{"n_layer": 9, "d_model": 576, "n_head": 9, "n_kv_head": 9, "head_dim": 64, "d_mlp": 1152, "vocab_size": 8192, "activation": "swiglu", "norm": "rmsnorm", "norm_place": "pre", "norm_eps": 1e-05, "positions": "rope", "rope_base": 10000.0, "rope_fraction": 1.0, "qk_norm": false, "attn_scale": 0.125, "bias": "none", "tie_embeddings": false, "parallel_block": false, "init": "trunc", "init_std_qkv": 0.0225, "init_std_o": 0.0225, "init_std_up": 0.0225, "init_std_down": 0.0, "optimizer": "cautious_adamw", "lr": 0.000393, "lr_mult_o": 0.649, "beta1": 0.95, "beta2": 0.99, "lr_head": 0.00428, "warmup_steps": 248, "schedule": "wsd", "decay_fraction": 1.0, "decay_shape": "pow", "final_lr_fraction": 0.0, "batch_tokens": 32768, "seq_len": 512, "doc_mask": false, "train_tokens": 518400000, "steps": 15821, "dataset": "wikipedia_en"}
Each number is 128 + 24 x the weight over the matrix's rms, rounded and kept within 0 to 255. Layers, rows and columns count from 0. Numbers have three digits each.

# layer 6 attention key, 576x576, rms 0.0337, rows 378-386, columns 384-479
160150167137124095167097125121128116112129073133079142107124127144167148153127138116157125136075083123102076183139123142077127100124142084171129153077105137098159150131112107147130108130127160176120149170156143121124129113082149118097143145135152174122159105119159109119160113140125122138
127156142099147145151159118097091167151141117129114114135101173130125100152165144095130118131107091136130116179128127101085127119124136091147104185094101126084120143191075130140168147147104112124186120129080140110138112130158133126094118161147148091146125095112122120119114125172164129064
100113160159091115141140099124135131077108071117097112107127125146177151111118159126171149100117127141103137139156165098124084101067176146144103194087128104110129158131098108120121148079165133154100132128157110143112120119120108104099132179107133085165187142124097127129119157117146117091
101161112127197082097129137137133127150128099133081124122136126101086105157111127129109096092169133119135103127113111137088164100144092121139142122121116121101122109155132136146122138143131121118138124128163132137100123146164132170086132147131155119160103116125152129134110047158133133155
126158118138113141112130153175122120128104150140146115110154101124147146209099149120100100123132139122115129158136095164128107112095163147187168145088107130132102095179120178075179143134129119144143172098128077121103133144100104145111127157117112138128133132095134118127142110120118113130
141134113133144142098157092111165145164148106167145115146108143171098131103155111114134163072143108102082117182150172076102135133152123132121125110173100177134133114108157147141112071129120144084114097103159123148146082162119134130104144139136146100120088131175159173156114133142144098089
132138151143072140129120103137116150081156165116125124113126127114174116152154164158116125117110086143126128101119146129153073140129120149168098146152080122116156110119119128098103149154112123127117141155133104153131137112135140137108124116151141144138125131099150127132132140158132123129
141115126129141163088128164124123137112110108107080124147112116166158100124190122092073138098131120117123133167155135106100111147103139127102129157089121121142102096137157125125108143137096112130134117150121160085157118152080100110129085147119128120147156134109150124089129135161157126088
126145127116133138126091122117127136116164137132162121114147156142103127109098124153136125097102109149152137115114137149125095085102129081114144124133109156106118116118147147111123122134151110139115127101127123147111129116151177140172142145152112133152097128159132124133148126135131117132
# layer 6 attention query, 576x576, rms 0.0337, rows 379-386, columns 384-479
145179202130123130105101130101117098095154138121140167125179117131150118125139092144075139161133108121089108124160114134163086099112155091131133118124122114105141149123121128143105149142172139113092149085132141124096086119162154113100179111144105167105080137142153142133138116130155105133
152153090102095139148127087173099119124099169157141172122079139135145119110093146149159132113087117114141124105136108079142096098165176114108156149123166105113128117132140158136128085063142121097103136158102153131182129137157135152116106126176101132141147118109181131154086128066161149119
176122143153154139065122097114133152137076097093110065165147140118176127124117124116103138133126155148142112092106122163154103150131167103200138121127102149131136144141115129152142103112113096165166144104152171158156066155144132140116142120105149136142134129085116126167142134129126101130
183155055095114128111103170109114101136100128173145127111174140104113086106106164134063133120172126134131128128157174149134126113150133136096127061164137131139111169138142142148142101102155125124138151145114117151110131158168123127172123127138083123140158104119122103121105080096107141150
123148167120145118128082118082143104145187100133104115118127124171130135117118119145142139112160153082133094132107110152122125133145106060113139121146093112096135106165099117123174106183118099091100155135142108084110079114151159118119125095136119122091184137099163137182065154128134126115
116124124106160135092116152107168104092134138166121095157109137145119137113123140097132145104114131168141119144124130094119165138152125152126179102116118124112159105135122115085129125114112113132135094150134121105108120123143115058104108135121130132128107128139174123139183109129139115120
136068115119112116103122133115116091127136179176119110162133094128081158144159174095155147146138180157123153135100137146103170101135125095131153127149165132172103119151165098185156102131143126147125112126124099110136106131093119127141118132132131118143152151163137124191129111127132118133
116155096149119124102114146152080140133136123108165147147120131136202127175106117153163099093109089103108103133135137122121116163107156145139108142157101145102179114128082139131116119119130150125147120128130140123129118133147111137121122128131134161111088117126132145094138156124124115111
# layer 6 attention value, 576x576, rms 0.0312, rows 320-383, columns 384-479
146056113156076121179148126110130152112154097101133126112139096138131122112142174117062152110159122113153135135181141127134110155123174123145175125162185169138130143141150155168130084132160113114105180140188098097093152167089131119085143120116136135129143162134163120106097122138145140126
127139101129102102174126145101108109112129173110136193150101109130121120129128130120088121106113150155167063108134141133128131170145132157161090051164096119137100146107100142153144144141149114133113133133109132092136117132149161147106163069116166127133148156132153160165107089141162137135
119150095188124107165126165107119133118181136103156105145110118090114110146142124152137115093147160107159130108133165135123135168150132100129183116129166139107113097161144104108101121117116157101103100176128161118156120171169141097104111119132132129136139160139127136138152125155115145152
121159146099166118177139102118104100133127161102197159131137146147134079159123140114109142109136122143117124115105152071064122126075158114128149108162106125124147101111114099129101130095137112126113120138089128106113092095119121125173101140099151161142114143139166153129143147144090140106
138112149136123132133127168155101147146110129105154122105132138123122161148139170135115119128097191096132130119106106149173149138199143122127132146154142134102129119100176135067114137083115127100154135100099140158120144161108138139125097110131163100106104151131106082167163146125129117120
146135154158131121145092128137144118139156129127088122155103139151130148132148136147121103111080072122142131112119144144138102124131140137135141151138148112146123066098105129162118111160180194113131101173135125110116107138189100099153130119052189084116160162071102118109108114129122131142
123152097119126125145076157126139138070127093150145112122120127121183137120145139101083120099135130168146098144130144112112095095101133140142121084138136108141096093122127143116122129112124106116096144107097127186155125089176119116125163169104133129134102165137154155080096148158163106086
118131133148054139130097130165162136124114147135120131119108118150147142121134078139107173134135130155104129100030189171090117173091159117139112134118101126109097163125150160143129146131168144133111173140094129099159081147134125158136143114111117082119156147106091168129071130135158139110
148099094153136111129133173125116147126122147124132141115120166122124108106106126116091092118145100149134108126110126154123097102137168096139101116118153124118099176114081106163150123102168136089146141111120121093140149115112075104131088148165130123157124108101065091159102168098127085146
102127186109146117112102155169119145120100117152122162131153140074127119102161096154171139125113086129152080146126117130204093165150167132122108122153102146124143132096156135145131095071124123115099125144123173077162099092093136159116154138080159072100120121152150147119147145087164082139
107142105174096116105131180101138074134110115132102144137136143142121097170090122123125129139135137098122159136116144137121122112146079110173147110115108160132132069192105122096083084188089175099098151196123115101158146106131124150126127152120155121091169108163168142143117131122164111129
124144083113091143055152081149126151119129164091101154109117133158126140128140155130097106058107165107140104145138124152103088133106118137143127139109141113091110117118167179121175110093179118104107171075126157163113104096105157112096149128117159144128135096132106144132151131136130136141
148131110110143145105123153103143155167089135156136118131118131136145150109093138117145122189149134136135142110140135120129150133124171106096102139143105103097130093087118137137090174139134138118164102150136181088133123146121155134143136166141087111173105152071131138105094125123170104146
138187132096103124096138103145172136103147130128120128091098078135108147099100130137131116164127154154103095136113112154112143134128139115163149097134119149123128129106104128154113136125096133137086129089104138160155113122105131120150140102117194069108118083134090103112159163077143094108
151174109138109100145098122069117136134163135115104132142140110148107158116153134168188122151098115137127151112154155162137148092107131146112124110145090143088102142125181104152113106169162125192110113115145149168102130143148154131126120166117154115162131124150109137134136158129087094141
134124088146148143139135175144109113134138157132125160162120102149141173130148130088126118125102139155146137165195102149118152198172122122111100162101153126125079107144159121089127087094110138120148141128115129047154153073159126138127104125109113117145118156131085121138103120143142124123
147166149156134124130157137123116102158078095120150118145155130134111161085154139156136161117075147083143144149125117183076134135168085104128094108142126118095124085105148125136131125099115109122104124088115137079150134087137106169124100185118163120144113097113132081129101158130171131158
127150131102125155164128114114123190096143084143129078141129114165122130096121137120135139157099118082120093127112119172140098135122168140158108139091132149084151111119130142093097147085104114169168132108108091128169113092112110161150111098163128141110129138120144131145070148131139107137
108160131157084130165130177115123145146115117114148101165113177101111111105112140131144120136134098084140102138086114136138155121120111071082128140145121131136093104137100149157127158142150140105132140133108170113093128144144160125109103141102116142122103116154074124114115151110145185106
088181115151184151127133154153134108121163067107133122165144094159141103143110139119143142098100092129116074063120152160170116175111119133110149177142116120109080137114184114157144144168143094121131113092113112138120126136100104164137182167130140098098141121124162097183123134161136140124
136143121121162106096157161095107141092145137151132145116126128119112137138104072132190119127129136145130149113167171183150133145089115156101133102112144180125136158120181105070143146192145120082132177123116123108133137112120144106102141139150124107118124149131116143161129120117160112146
093180137155135109141128152153168183134139117137132116129131160102121142151126149134100134180140123131117143127145125119165157137120129113149136177113134137104095108157172136143147135149146136134098125137105117105116130173130095162106115121161078137161136106109095119154157103118116150156
131165145093111156098066154124143098148131091130135130140109114125135116116129137152158110117116139137134158128098099119104075124097075103119148163151134123117142123153136128113127094197138107130118114153145170125140094115153095144155149133144142138114129089125130127091131106107149146127
175107124138095142129129122090105132121104135161110115136091142155131145115138145113150105133110156140153125117087135146074101115107093123112142136130143122099108122116133133167084094075124119131101120146164137129092163116136123123144158131182129112103114130100158092121108108140116046134
165078113118159129166158121136095146137139142096156166145164126160122081147127151158122109118110166136136092148136145106117086115115130174147162081124103164121115153137106166149166120098160173076114146146127139156103145077117122118130141097129129081119113149151105144145120108148134118134
106100151124168143097100159129119122154157109154121171125094142154169107161109164143087164104161119118123197099121122128166075171091122165136159113140113075100079118115112131144116137129116128073128126105138135163148122078120122113119148136150135137122093109174135125128138075175129126142
148077142107122144124125121105112081139173067115129098106130141111102079120116127113158123172156133147127113128141153126122169137149122125097124166155149138095171109149095158162122134147112110121159099153113077117113071172134086132091138161162128194108165123162099145149085117119148122141
101080134095154107155122068108106125136105162135144138094121117128135098098132117135117150114087134177124138129130102116133138178119135077100113131127129156111153112085085093091143092100105119151115152128164118165119091125159117117127166084129135111109110113113105150136158137150127188140
130201111147152141106112124132145083106119179101146091148128100142134137151153090127134120101109125084103144127104125135098061129098134124114104147151111112141145140074115117139174097150117160107109128150179088138128127111121148108174144160083099117116134133131123101129132150152171145099
158144110159104172122123161098183095179117073108141112139133143117108164077135113121177121115147083113134111140148094134133178121113109109135123130126129173133096109115106128101101148209136132129129165155122118103098141125145127172146116124118122122188141131148114099105137127145124151148
152160171122121135147135177120092126143160100175092109132101080099139141164162113156081120120173140140146127171143122093093136185129107106137098114117097158102121087151150170129146100114098161150149136118136130103146170166150129140155113111163140139138118124149111153071089129129115139150
078116118096113154137128125145119131096133163125093100118148118081135145136106188151089130123149106143141153146112172075154166150108131105161115084108092149137158140160133102084130127139101138136136124098143169141100124161146118104078131144117083083153101101154107125136143101087138166149
119075109047154160090160162143087072121160133101142162093162114157160118129106086130147095155171148137169129133122101129112125204084172117165130180102117084142137108106089133159179135122160131153158179080133150122140090167118118117148142169167156142103127128152102151132113086153094046109
097125149111160113105161116122111154149131172152127137128114167093133109098122171155077145169187119120154146121180143101150102123141130130150138103106146118144142173115130158144117149142142150167093085147134109138106141123098184128150128146146164089114094133134097093138139114140116127133
134158105079103118093124123124107156130124118052134174128164113154116129128149154140159095124118128072109138154168124096118052166098127118129111109115099191109128113108159088104103110166119175092107127168121158107083120153151148128117174155084125059142127135123090157144158160112143129133
152162103123135122126146134154184139124096086104108140124117154109140132126134140143114130155146143086132083150121133112171107137124125159106145097129094119163115136152109148127133127164122167152100163169158155119065089146121118111121151091070127096131167106124113141170142141158079138169
108098150148170110146112116111108149149176109127147133133157137145131127090140124124105167108124128158088154136095129145083166128139157104132151102128160148122150156158138148129126115127072041145175132170125119192109120170139129091104075071111100118147120152089136141136147089165124111152
138159085148123156118117194157147091121134124120120125112098117156124133117127108101114101178138135120110143145119123120105088070143132102149182141135133150137137129155113124095105126154142155170175137139129181092116111141166108100118110153118167111110134088138159150102149119137100145121
119105133121120131111164144113122094132154102163117121151113163104110142100162104152157141145124113124132135087154142144147137108120130140116099124155160141095095103148151109108155055124122133131133156070153132150105155134090141133109147073123089102084126163107108141111118171192118174103
151127142102156126080107172103104146168181122143124163089132151127106145122157147149148141125102170080134097130161104122135139191147168153149135111178081177076144126106144127138144088128136124107096092120140108146139120129100105080098124145140098144123145127119139161151144124119138153129
131139138110085135125159166151087170131087089161126121079108109169172153149120107103105112131145113098117085142126082128109150145127109140169097139125137100158191149136087125088090164093145168108160164103143098092111128166138096181135169169122177095095137092104112137104110149110148090113
175115118104125149165122122151148158105139125125128116164132092150117125098122082125160187154035141093138173128146122127123078072081133135146101109114113068157139136160136126142091136094177126138109099105115152122114142083115097166145086156110143135119127092102149098124172128096139125113
124157070131177159145121132151098110153149122151127111167117110134155128127136096099145147136153160122142140127135116116154123114147128116157140157150137097124153181156148142135154176076124097110115131186140174136100114166134147113114132140126153157132136103079121120133125164143100173153
117149113150117126152117085152125125164106110162124064105130134139139093128135132128117096129151132079117120107089108133166132131142114135090103155137180150142138176125191101112168095126139138143116188100111170127130095112189080119131070152162151116138170142091130141150113139095104163128
152108076121148130165093126149142147115134140131124102146101145115100096149102153115165153129189102095096115128122138125125155152117119152137114104117144107155114117109120123115122153128146160129127151128155109126112136178153110148133120198161163171123111112138146140074118163093148118120
131147125102164130157135100151108103142057139126128108131117124134073098116129129108123117152119129147121120120117117142097143163163120106115140130130168182144172134146112114083120099080150130167178092161102121122154072121170121117154162107143085132140116101115112130154119153162136161163
168112145129144111099124098144116140163095114104112140096116098082151129113109118128136125161143134177157115166148137113143129136139119110121083132098131125121109129120186107116114121101117165119130096083131080071167164099080138150126137085100097087191149120127104157110159091105073130132
140124113096120114111110169149116088140113116159099102124166166157122085182139138131107148111144116150152136144137146081193119099109079139130082142162121102110144136130165141139139148117095176133132132168133163141113119146141116130156147162164130163118159085144140123147129130101116091132
137117107168133159123119139108152161112157114123106145128103097114094085086137135160153139121150164101165182106131155144131103132124113156110173130095159109125143143123131098101105099125127119062119181194102094167080134153116158157118160101119118123147127111134117091101089159139124147142
168142113115096127125092127140104153147104123126142128186140155173100106115117143132111109078160115102148118116170125148108131099131092101128103144119136130139144090118136138158125111153156124100116164127078092073166131186121124111141143136155129136086146049131137096143129103143083077125
147088121104160145169122118168068106114169140122127097095116127152153092152117151116115122134095102102118145118131139130169144087158114096136134140158129180132175195126090122144120145110106081098150139142120104140109109164100107129164161155155090145124117121138074109132117089136136102079
073137150113148134103168139172176112083121156088187131109148139133092098101139121119176097099095147146104184128135137160123140140085098115075124165134131131084154138050140116141155123086120095143086098157121101081125117114089132126172130132070165070147109142113132110103083090107163184118
129128121149096142199125113121154165143124129103111133129171129162179195102101127137122088100171109110115110126112084123097086115163124155150153124114103154124108126105104130092118079106124161116151109135088196146152120064091145122154116114099121163088105118154156183131120140137082112138
124133171083126136155104095118116100137111125188071132147089128108126110161177161151158130111127184137081122093131101121082178104115139114116095155134108122132129117105131113119144102125141178165072131090122172102106136127149165115099139100148161159107120115148151125099083131118114160117
089103139117172136105113108129137163114119154154118112115159142125141131107109143160109120141110112124141121128136148118138107163128086167147117140073151153134117171150160087149190111109116126123119147157092114151084105123125086136158092116120159135162161089127167179192189131168087142100
094093127145107121137155082118129104168103164152150134118092165157127082141148113165101138166145122174126167101145133126086161145109124122122129117125096122140160158152101121135143086183123115150158174139120127161137130136115095140117139132127094163102156114095113140073109129116092110132
143148095148096111123164128131137163132113126081129170135150133131115157146112122133049102146156132090110125104122127094141168143109145136134138190120136098176116193128122132085142129122139111103145138109123168139150203132103130112161117077125152157085166108146126152138128110079133135174
147080130098101152152112155133106145108136119142105145131123150127113147144104102096115148149147150088103072147106122106137169075147132157146094130114091132124103162138083158119169120150135160114138116124109123158109141095113126161145147122143167126152147130128170103144084103078086131127
122132121117158158161120116096133107185146117103097116082140094150155085133105147122133118114162126111126129162150123112175145145169105086135117151154091168138121071112131143171117123125151124127088114093119157126178106085122101090164147152168179170165147071132134154148132138120104095108
149134147140146125122146123154135163168118158124147145131142153119128157101128116091140136170115144170124132128101121093150134159106099122127124161096120111161139105118126143156135096136157166107160132115127126183126105156143133167134174124156131155093096099139114103126105075121140106130
087100124086129136138140110136148136139121146110101119059124128162134093147132100115161162101134159136093164118154130072127161134108120132137148155105156120139144166067095148138116133117180145161164169096150144123131098160088157157123098135137168112143158098094119073124144080110126132132
161096167114129093126072073110127084140106133112098132098130138128129125133133152120106106122074113117167084089159105197104120131123125092160129120127113119122159179114133141134121147099112082087167135127133102156158158151154124098141149157064147113149163131132081095130106162111129071138
115142142148161136067168172117154155115162093140107080113110112142129118136152079139113133111169125105131125173115110133106143117130103156115126152142140106137115172160117178129107111108147104123141157160131139174118115117122124137098133151157119158156143127175071116130110121134141118116
175067173077115127139121090107173112134134163151115142113133134117140144107140074117135151116120080121144115149139150147143117096139164132151147125152098125100106146114109164173150154166135139140144126119147099132139175131088184110103146109130087184168127148130174127151107087128159172108
# layer 6 attention output (transposed), 576x576, rms 0.0255, rows 320-383, columns 384-479
120129151121101098147096131116084138144126091142157121080126092177130151103109128115161137162135116177109121119119139119145106140114114154114110102144145116160110126167116136150113171110171073162094101106117147140139138137154091107071129124170163125061151145155154098119153146078117116127
154141118138140132142130088173171173090129136121122132115087125146092170132124124124149165128158147078117153190159125130080118126144167149082159121104186135111117192100127149133086124114184135133110112115131104168129127158161075152125173102130098163082117108145136083074117116154092154109
118139106106157145131075147130090138113158129123133103102156106159080138190108114169134091148131083160112127124093164121120151099155143118120157136175155095114115143144157102144100133162117131152134094125139162146114078149172120125145129143146110079148088131189137118098125124125067116162
127150090126157152124123151132111115110130101168122168141102114106123155127098126116147134153115140105178156115132148113109159120156140158113191108135160091130105164161142153097140128155141088129148170123136105111112129151133125153142130159115161146089104088131125091154131122122120132089
116156156171082127114129111122116151103142135107077095140099128113115129138145149099109138101117086174148125100109076119145140114122131131105096125125115125140121144118119113131121151160131121115125111111152108165143097150114107123073128090160106111126166133138130117140146135148134150117
105078142161166154130160120077175184139100131151113136126147146144103141110136117110134189117159133130107109107161102065090147122118119157123144102133165111117109114179165158138119151132141135149103116149107167125142111146128134151134144152103141149139103154171151137130145157141146128143
119112116148143127093140113172151121096151126149127144147119149166129153152089154106145110129144119128125137113092081106133120156104118111148139162117145127104131156119179147126091122169099122126195092157142109135125116107150101143141138073120087093135119134137113067127110116127129114179
096111128114124145126110142103132118176166121095148133086134117109107120132119092078142132183123143110145123152147094149156195139157139152102123093103145099134144143094138120160133135140120128147144137149126142106154100110120104099106086148158118115110154125109086098134077142142134124116
118122159108115110098146107131126124117143135089136155112139123124079129144156145108138078085140179085153131167138086089110148117129128125146105091136134165112156116150172100132148148095133142114159122126161161169164078094149154164131118123150095195109138130135112129112110138146122103105
140183095143150101157147121116142129145103126163142100117108132096096138120098133127070160104106167101150118082133124175079151146146103076141154096107075098125132150116113138122118139116119191113117087112176133114124136153095111128117190118165110113102183146119100136124084119112148127151
141164099105156169161150149083139174100136088110153158151121133141125112185125148106102106171093138170099158120106129128080163121118126147093081181119134169095145169127138135129157116178116158128103129143073130142122157086113145152109093161139120133103168120130140117145165134138139123153
101149107167124122137132178137139111129181140143133104131122156117108150094168119100152123121152143142152107183114127149126093134133104146107150128101148109186119143140143168107165132141114153083116190126099169082149133123147160113138102164125106113138151117083120143148131140117127133102
143100122123124138164094128135117120146108136109115145098086151149165134073154094110162113112094093125127129087145143150111123135128071091082125144138095141079126123121098129122088119099129192129118170182114130111133126165100116143102141112114089121093176133115116164127095143131139104122
120136171164125150131130137116186074091116129119135151179049173170134128151153114152090146128119093121143110144148112134149146147118139133154140171097151151115114114143138120190121118094093131139129071119135126129145138128101113165116090160122121092166138158140141158108131108117138074127
094069139110097121161122106118102095141145124094134079091133140075159111130140131138115126147140105136189183116104123169150121171171142170136153169152111131144130111116121139174159162139087162081109144126153107112165158120124113150062157117195124135098156101093158146086146093095162091151
145171109141064104137142077101130084154149100140156117148128155140162133123185133120140152128118200148130129105149150115123084153093148169149062140134160105094152152138101171157120122148142098148120159147136113105126133135103142108157152105141091106146175117143096143159176105110098130116
162143122141096117132140155148101082165142165103141087151118118111174105166130203138162137062164094099129124140107120169122115148149114124128145119133171109179107122142101135118119140157121153114158174115107177129160153140106085116154171136130132162107119145133182157098132137155125133064
107143179111132148127074127093138155160167104127113089114106134136170154116122118128130118153202108125165142107128177144137084150123105141133169134163123114108130131149106163109091071174158095126118112117113118111110128152060107137188148109172131128123119141121143092140080151115163130099
108097139153147144126164088135111101124118149096119140149129130151133093131106089159112117099148110163142109121085138145129189102119162178130111095124138120145135138129120153115141128149088144141124103134107147119142126121114141145162096122131136135104120108132164159144159099162112121131
120140116159157138086118130120179153080086140131153089102137147100177174108135117144140106153165139128166100137119095138117117151125128122142150160139160127123124127118096112134082131130123171116125064115116135114138143100091140179111077088168094104134099098161144072133101138137140155174
140136166132124115159076132088075152160138171120094120089108132121097134129126121120111101137122119116136113126105168088116171131132123134130117132111092105108113156102104124107102155148116157151130130130155127098122110114142157141109143128090139161146108117160144161124081105125124105141
141044113072109157077116135136108141130154079159182140111128132114099122152128112101122154148190152091101131189071117095146128112084131135153148144116165104180114103085083130145066147127113141135135133140095136134130157139116140159177101160155086106114153159171153134128175081147125169128
122139056100179113135170124119119165115121110166152156124108122108117169129107125117062133119144132080129149121115142120085142094131129124159134125130077098113112116176114140145120146130132103131124113153118111119122144110124103161137133139139148122152114122106139091129099124102101107123
122113144092109142134153150136164106123157189135148094199109136146150135076135145129121122094129094079134098098142118130126115126129100147121154112103121111119135097136131163180151142118076124108144106154122109144099093097091061106127128111115148133168132122131149102105086094075138132156
102130137159108115131109133143116105135132141096102102116117132124133171087132108157110116126133113115127151107113158095127167134141095093120161139118137165106136119131123148120155136149112118132149126143139166105085127158145107125099091117142158147097111132102096119126166118120142137121
138124068136093145164131162125175128110114097147139156091167132166112085132109145123156121117151178087126133138146139138083086134165099123138126151107121154183132149118127111159102122121112119146114086149124151106115120112121104107126136105127098136157102087139147103147181152135095160120
150169115115125114135166112137144145138098142134131105096135100124081079157143107161070140138153157161097122177126127147135105087133135120151092116170127148098146098082132141165055111135164129152115180150124143159131168103133107121141133156174114134111102116090146128130092070130063161135
127128063101141134124154147143152122089162112137135120117137155133130148153121098125113168091160144113114183153125143110121132131124129175103144126131143121173140160139110174152065145127167110103088160120123067136122181124116142162086128100145146131126146114116077094107139169085176135095
118125116156142127083093144163129082097109110164123167131091094146136159146130100157098111182131142134125088125151173094124110098118128114098157111126116145100084199147102115102128111148135099157165128076101131122122144143133125143102159123136147144122124147108106148133145167126116118196
102123161161148129141107145092115116120126086148091111136125137118153123129133153124128127093103145139087134127093107150138108145123170174135116140122156086106091143124101155156134077089113187151166117140101143134124147133103097118147131155127141111146124143172192094115154121120149090164
105114091181123099155141131111080133130164105132147095155141135105119071100154162124133133146135136127097100155112124189122111102143138151165119134115156130129134095112085150105095152084123121115131079131157083133150140149142102138095161140122151128124178074100126073114132140144145149119
134131118118122128133137154097124150093102116139134111141104115124118106102140100117127136131115087134179100119100113113118100149114098118162163157131161137138118130172084135110110127105133152146156131114142126136088134143103134156095115087120106161159112123118109107090166122099102134160
108140158094095114144125142115159142129093161123100144161152189105111074109097171128161145129134135117119119193157148138124092101119111129105106102140162160125137125129102112170100105156142134120123107165116139140116127094106145135092137074088103137102103124074101138105138111149144112143
091144109148094154129140144109128141096110128146118139104113110143098115164093142108140136118150083175152118102101123137154149125139134149110112082127166161073118127142100164151151110147114122130089125095168151166137154131134141115103113152109130110140134115137136168076161118099125172136
132110140129097117151154163122153132126141129155069140151116124117179162111106151119102161098147089154150101137139137143165160148111159113156104135127103098089156133163099134093129154129133159153150106114169109135154117141097124130106153123114178160136151113122164134115127120134119099152
151109108104103109138095136094098164093153125161107107107120143137155126106151128137168110102159117179136170150072089066117112145111148155084119134127133142185093128091126135106158114111126116151096088124082130139157114137134158114124158148161085113120090130138051108081166119122119111141
125074165087139098109132145125146123118152117105075160122102118164120149109148120106150109142100134106140121114124155158119149103122129108127128149138141108123078090132131129190145148073156135127100147132133074160138168154126080112145116136100145118116197163152103100121104160108159129144
158047128129137166104112117144169133136164155150145175140125100124155111136115088181135121175111137103155130139088113140124154149156117088097143130143160156094148135074136141142137153135129168124108145174122144124149127105129078175117101077086158130152163125133142136087124157162124120139
115119109102135161142100139066091108107119154112145089093130112130101138109089150092142120143155168140108120116156083143099131164134109134162124135142111095145129141113130139131118167152132084114136118130143130108135106113141091095147133156156093170138092098144105099115157106143136097136
110153133167095149147120128148131091109120145160106117101124095130163108186150132121151153098149160133133176151104112173127159158096180164168156134123138099123146106113134095107126125147126109141123174105132064113162170111104114108155122115142135151096135143135118127156117122124127149104
173151150102148107141115142141140173144133131090156124158105098133136120128167128101075109077089136123166159109135102161117099117159149138100128111158114156128132126141118125117150109156132128155143160124129135124138083179145142159159142153115127097156087161117043100083137114183097113140
100117124125115111127147150104186124181138125163126110167103126086150115107148076148100127073122120148142115098119133107070093190101061112154140151110138091144162079158120109154105092106136138089128116109119142129093127122126129085109192175077181156114093153131134167145100135102170111123
145141128153131172112088104116139153106113136092144110122152145105120093084146094104164104138097106183139124130114138117090125187102117162127116100086094161088128141122155170150173109174118119118125145108163156098098115133112184150109127119181145074083091149126095093149102133146126122173
130122117155185090153112185127121091108105124119182156134133154091090099166126109090186091134140117151134092116099112078130157170081148122122139081109126131153116160126124140136168126141107135103109125109147143115151138114134105130132101157123123100160120142176128130167155104173119100086
156149138132174150131181140112130140111137153183103110167101153091112121132170147123123155091144126125113140177124163095126179146092083113134112145152080142103125144132143133140158056158106125123098131146131151115130113165157161179140170130087156156105106150175134098149126146109094117134
131133086160135142082078096133141161143113157103110117145108142183080133126084118150164195151161128136147112123101158115153127158084151090124125087124149102136099090154134127109137113114195100134116107116078118132121096082102109110137106141131098141091117151088146105151099132137134136114
133123090156117145139117075141119179134162125121143149101152077079128103126148146167150146080141136116109093124106164144118107091133096085077107112130133111155121066153136170089140126146104109148119143156181166143112119184133155056124123144170150126146163176101131092110124111113150156107
102070160154131166145168100112134128148154159159184136080151131106144174103129117100105087145129088124141117148108115165126102103133122162122130170114123129123157069142155142118101158108060139121105137164179124116086133124141142118115138123102088102136087139129110156104129115176185133147
107164118090093170126126171071167096143144129117111063101171139155108126143143136112159082160169109156099124159146176089107122181116100116138121162106091141136202101103142135097152136122106134063152116099104140141088102126141094115141140115126105082161135150124129118106143174102127139109
108128160117119111103132142117127141114132147161148181151137085098102118104144115134090125156168085091144088132096142158110111102124153121093094098150143117125153089110116116088078184123170088137134107170110144127138161122109136137108136155122111121142118174156121133124111123113142154093
127107146093121143140153161097111112097139111127115091133108108126089081087118114134148065154077107174124098088122093160094113105145185146132129125103134153138157110135126136086084101156096127098157150107153157158098175142151157127144150179091110117147128101136146129093116132141126106112
170104127124116100154136170132129112152174103126118163100106170153123112164098152113095108139121167096161131114145171146126134081190076149165129156119120127106153130151086101120086141158183155138116111110137177127148102134104097098152081107142148148155119129113151158114111152135134059155
160090130139124089111170129128132140146123109161140151150146137122112123084136135108112105119140118125129162092107078117138115122127103115162106097099158139092086083132101124132163158119136111142156153109123151125143165174155117162123127184115113129113069165134124114144141164091158125146
166099090118117131169109131119138127130123144095130096119176119148129109139166120148086139103137110152095144160144071122145176127109122126112113111136084180126082119099145120136103165146104077113134129177121096102119131127154126114121107123118100110077077120149103128116165090083119161147
122112164173098129145150100140147101095129136077142139145148126106088153132171142125116172124151144127111116099139143134105152120125136169140120145093115151108110118110139073111142171153089104169110106128186098127193105095120146169134093133108136122134102108157136130106145129136135142166
171171128122178113149142170144115103118134121139109139114179091134122093132131120096118146140135130112122156129148098112147202109099138139172137099159100135113148142130122110098135135147121091115089125134113131144108139133167097132141162135166124135098147105122108119124139103147160097153
095128112129147172137074116136104133092188143139165152133123113153115136143165098145188162137116152133172123120144110118144169101123108178123108126108144145153123145075114118132147101147090077144117115135111130131129138128134146107090121133110131120108095152149106114061193160141113116091
106153142112136097176151115126159139130121144122087105185146157100143094113165109142106093131081094136071135129100122108098112127163113161150105113128128140144118137148177110107148118122092125124160149115127141125103153129114121170150164129140119159115126116118100133116148129148169122158
129110123158126125128137163165123148109117163148172115138106134069163132139180114085130132109111154147152141149103122153101135069101147094135104099145130110094129068127088135101120105144118145114173130128134129167101163150135128131111136131081107108120183137108185136105143088097114118137
143129118126117144157145152133145105103099101132153125093090104189172104107166134140113153164105112121117101163105160086122136143147137107097124103112133140135169132087148123116082158065121137135086145113114128116087149114145135157165147192109166163114105112145135106121168148161128181177
143129193092116120110156179133124133173113126114104079162140136112166143153106169110119124122084145156090127107115103070129096160135151141135102109113077129138083101129107113129126124128117128149125147141095182157145120146113128104146126102123139139159155162161172175149135107112122149133
124146081099136096156148110113159107176127099153101119118113103126153130091110147118088140134121099088142129135151125183107106106147120126132169119075168079121137131137138131117117109144130116110146115107111152159109121155099123143115138144142102157109089137091105123067095126123131105065
124164127114083120153135151130118130172145105144135154143148111129113088122159131117103119130150134132106126113136151135116113161124151121093081096085123170174125096086148116055164111102095133140137148106092151148172102168131170122117176130117144119097097120145098171125107103133115118162
112162106148112083110182110091181154108153096176138145150151089141152101154131125122116128126136087116082103126149070162123124090162099174128120114113085166133159130115127096158105115116142124149129154130177082119135146130086139126150179096124104120133103157153077079150148138096107133112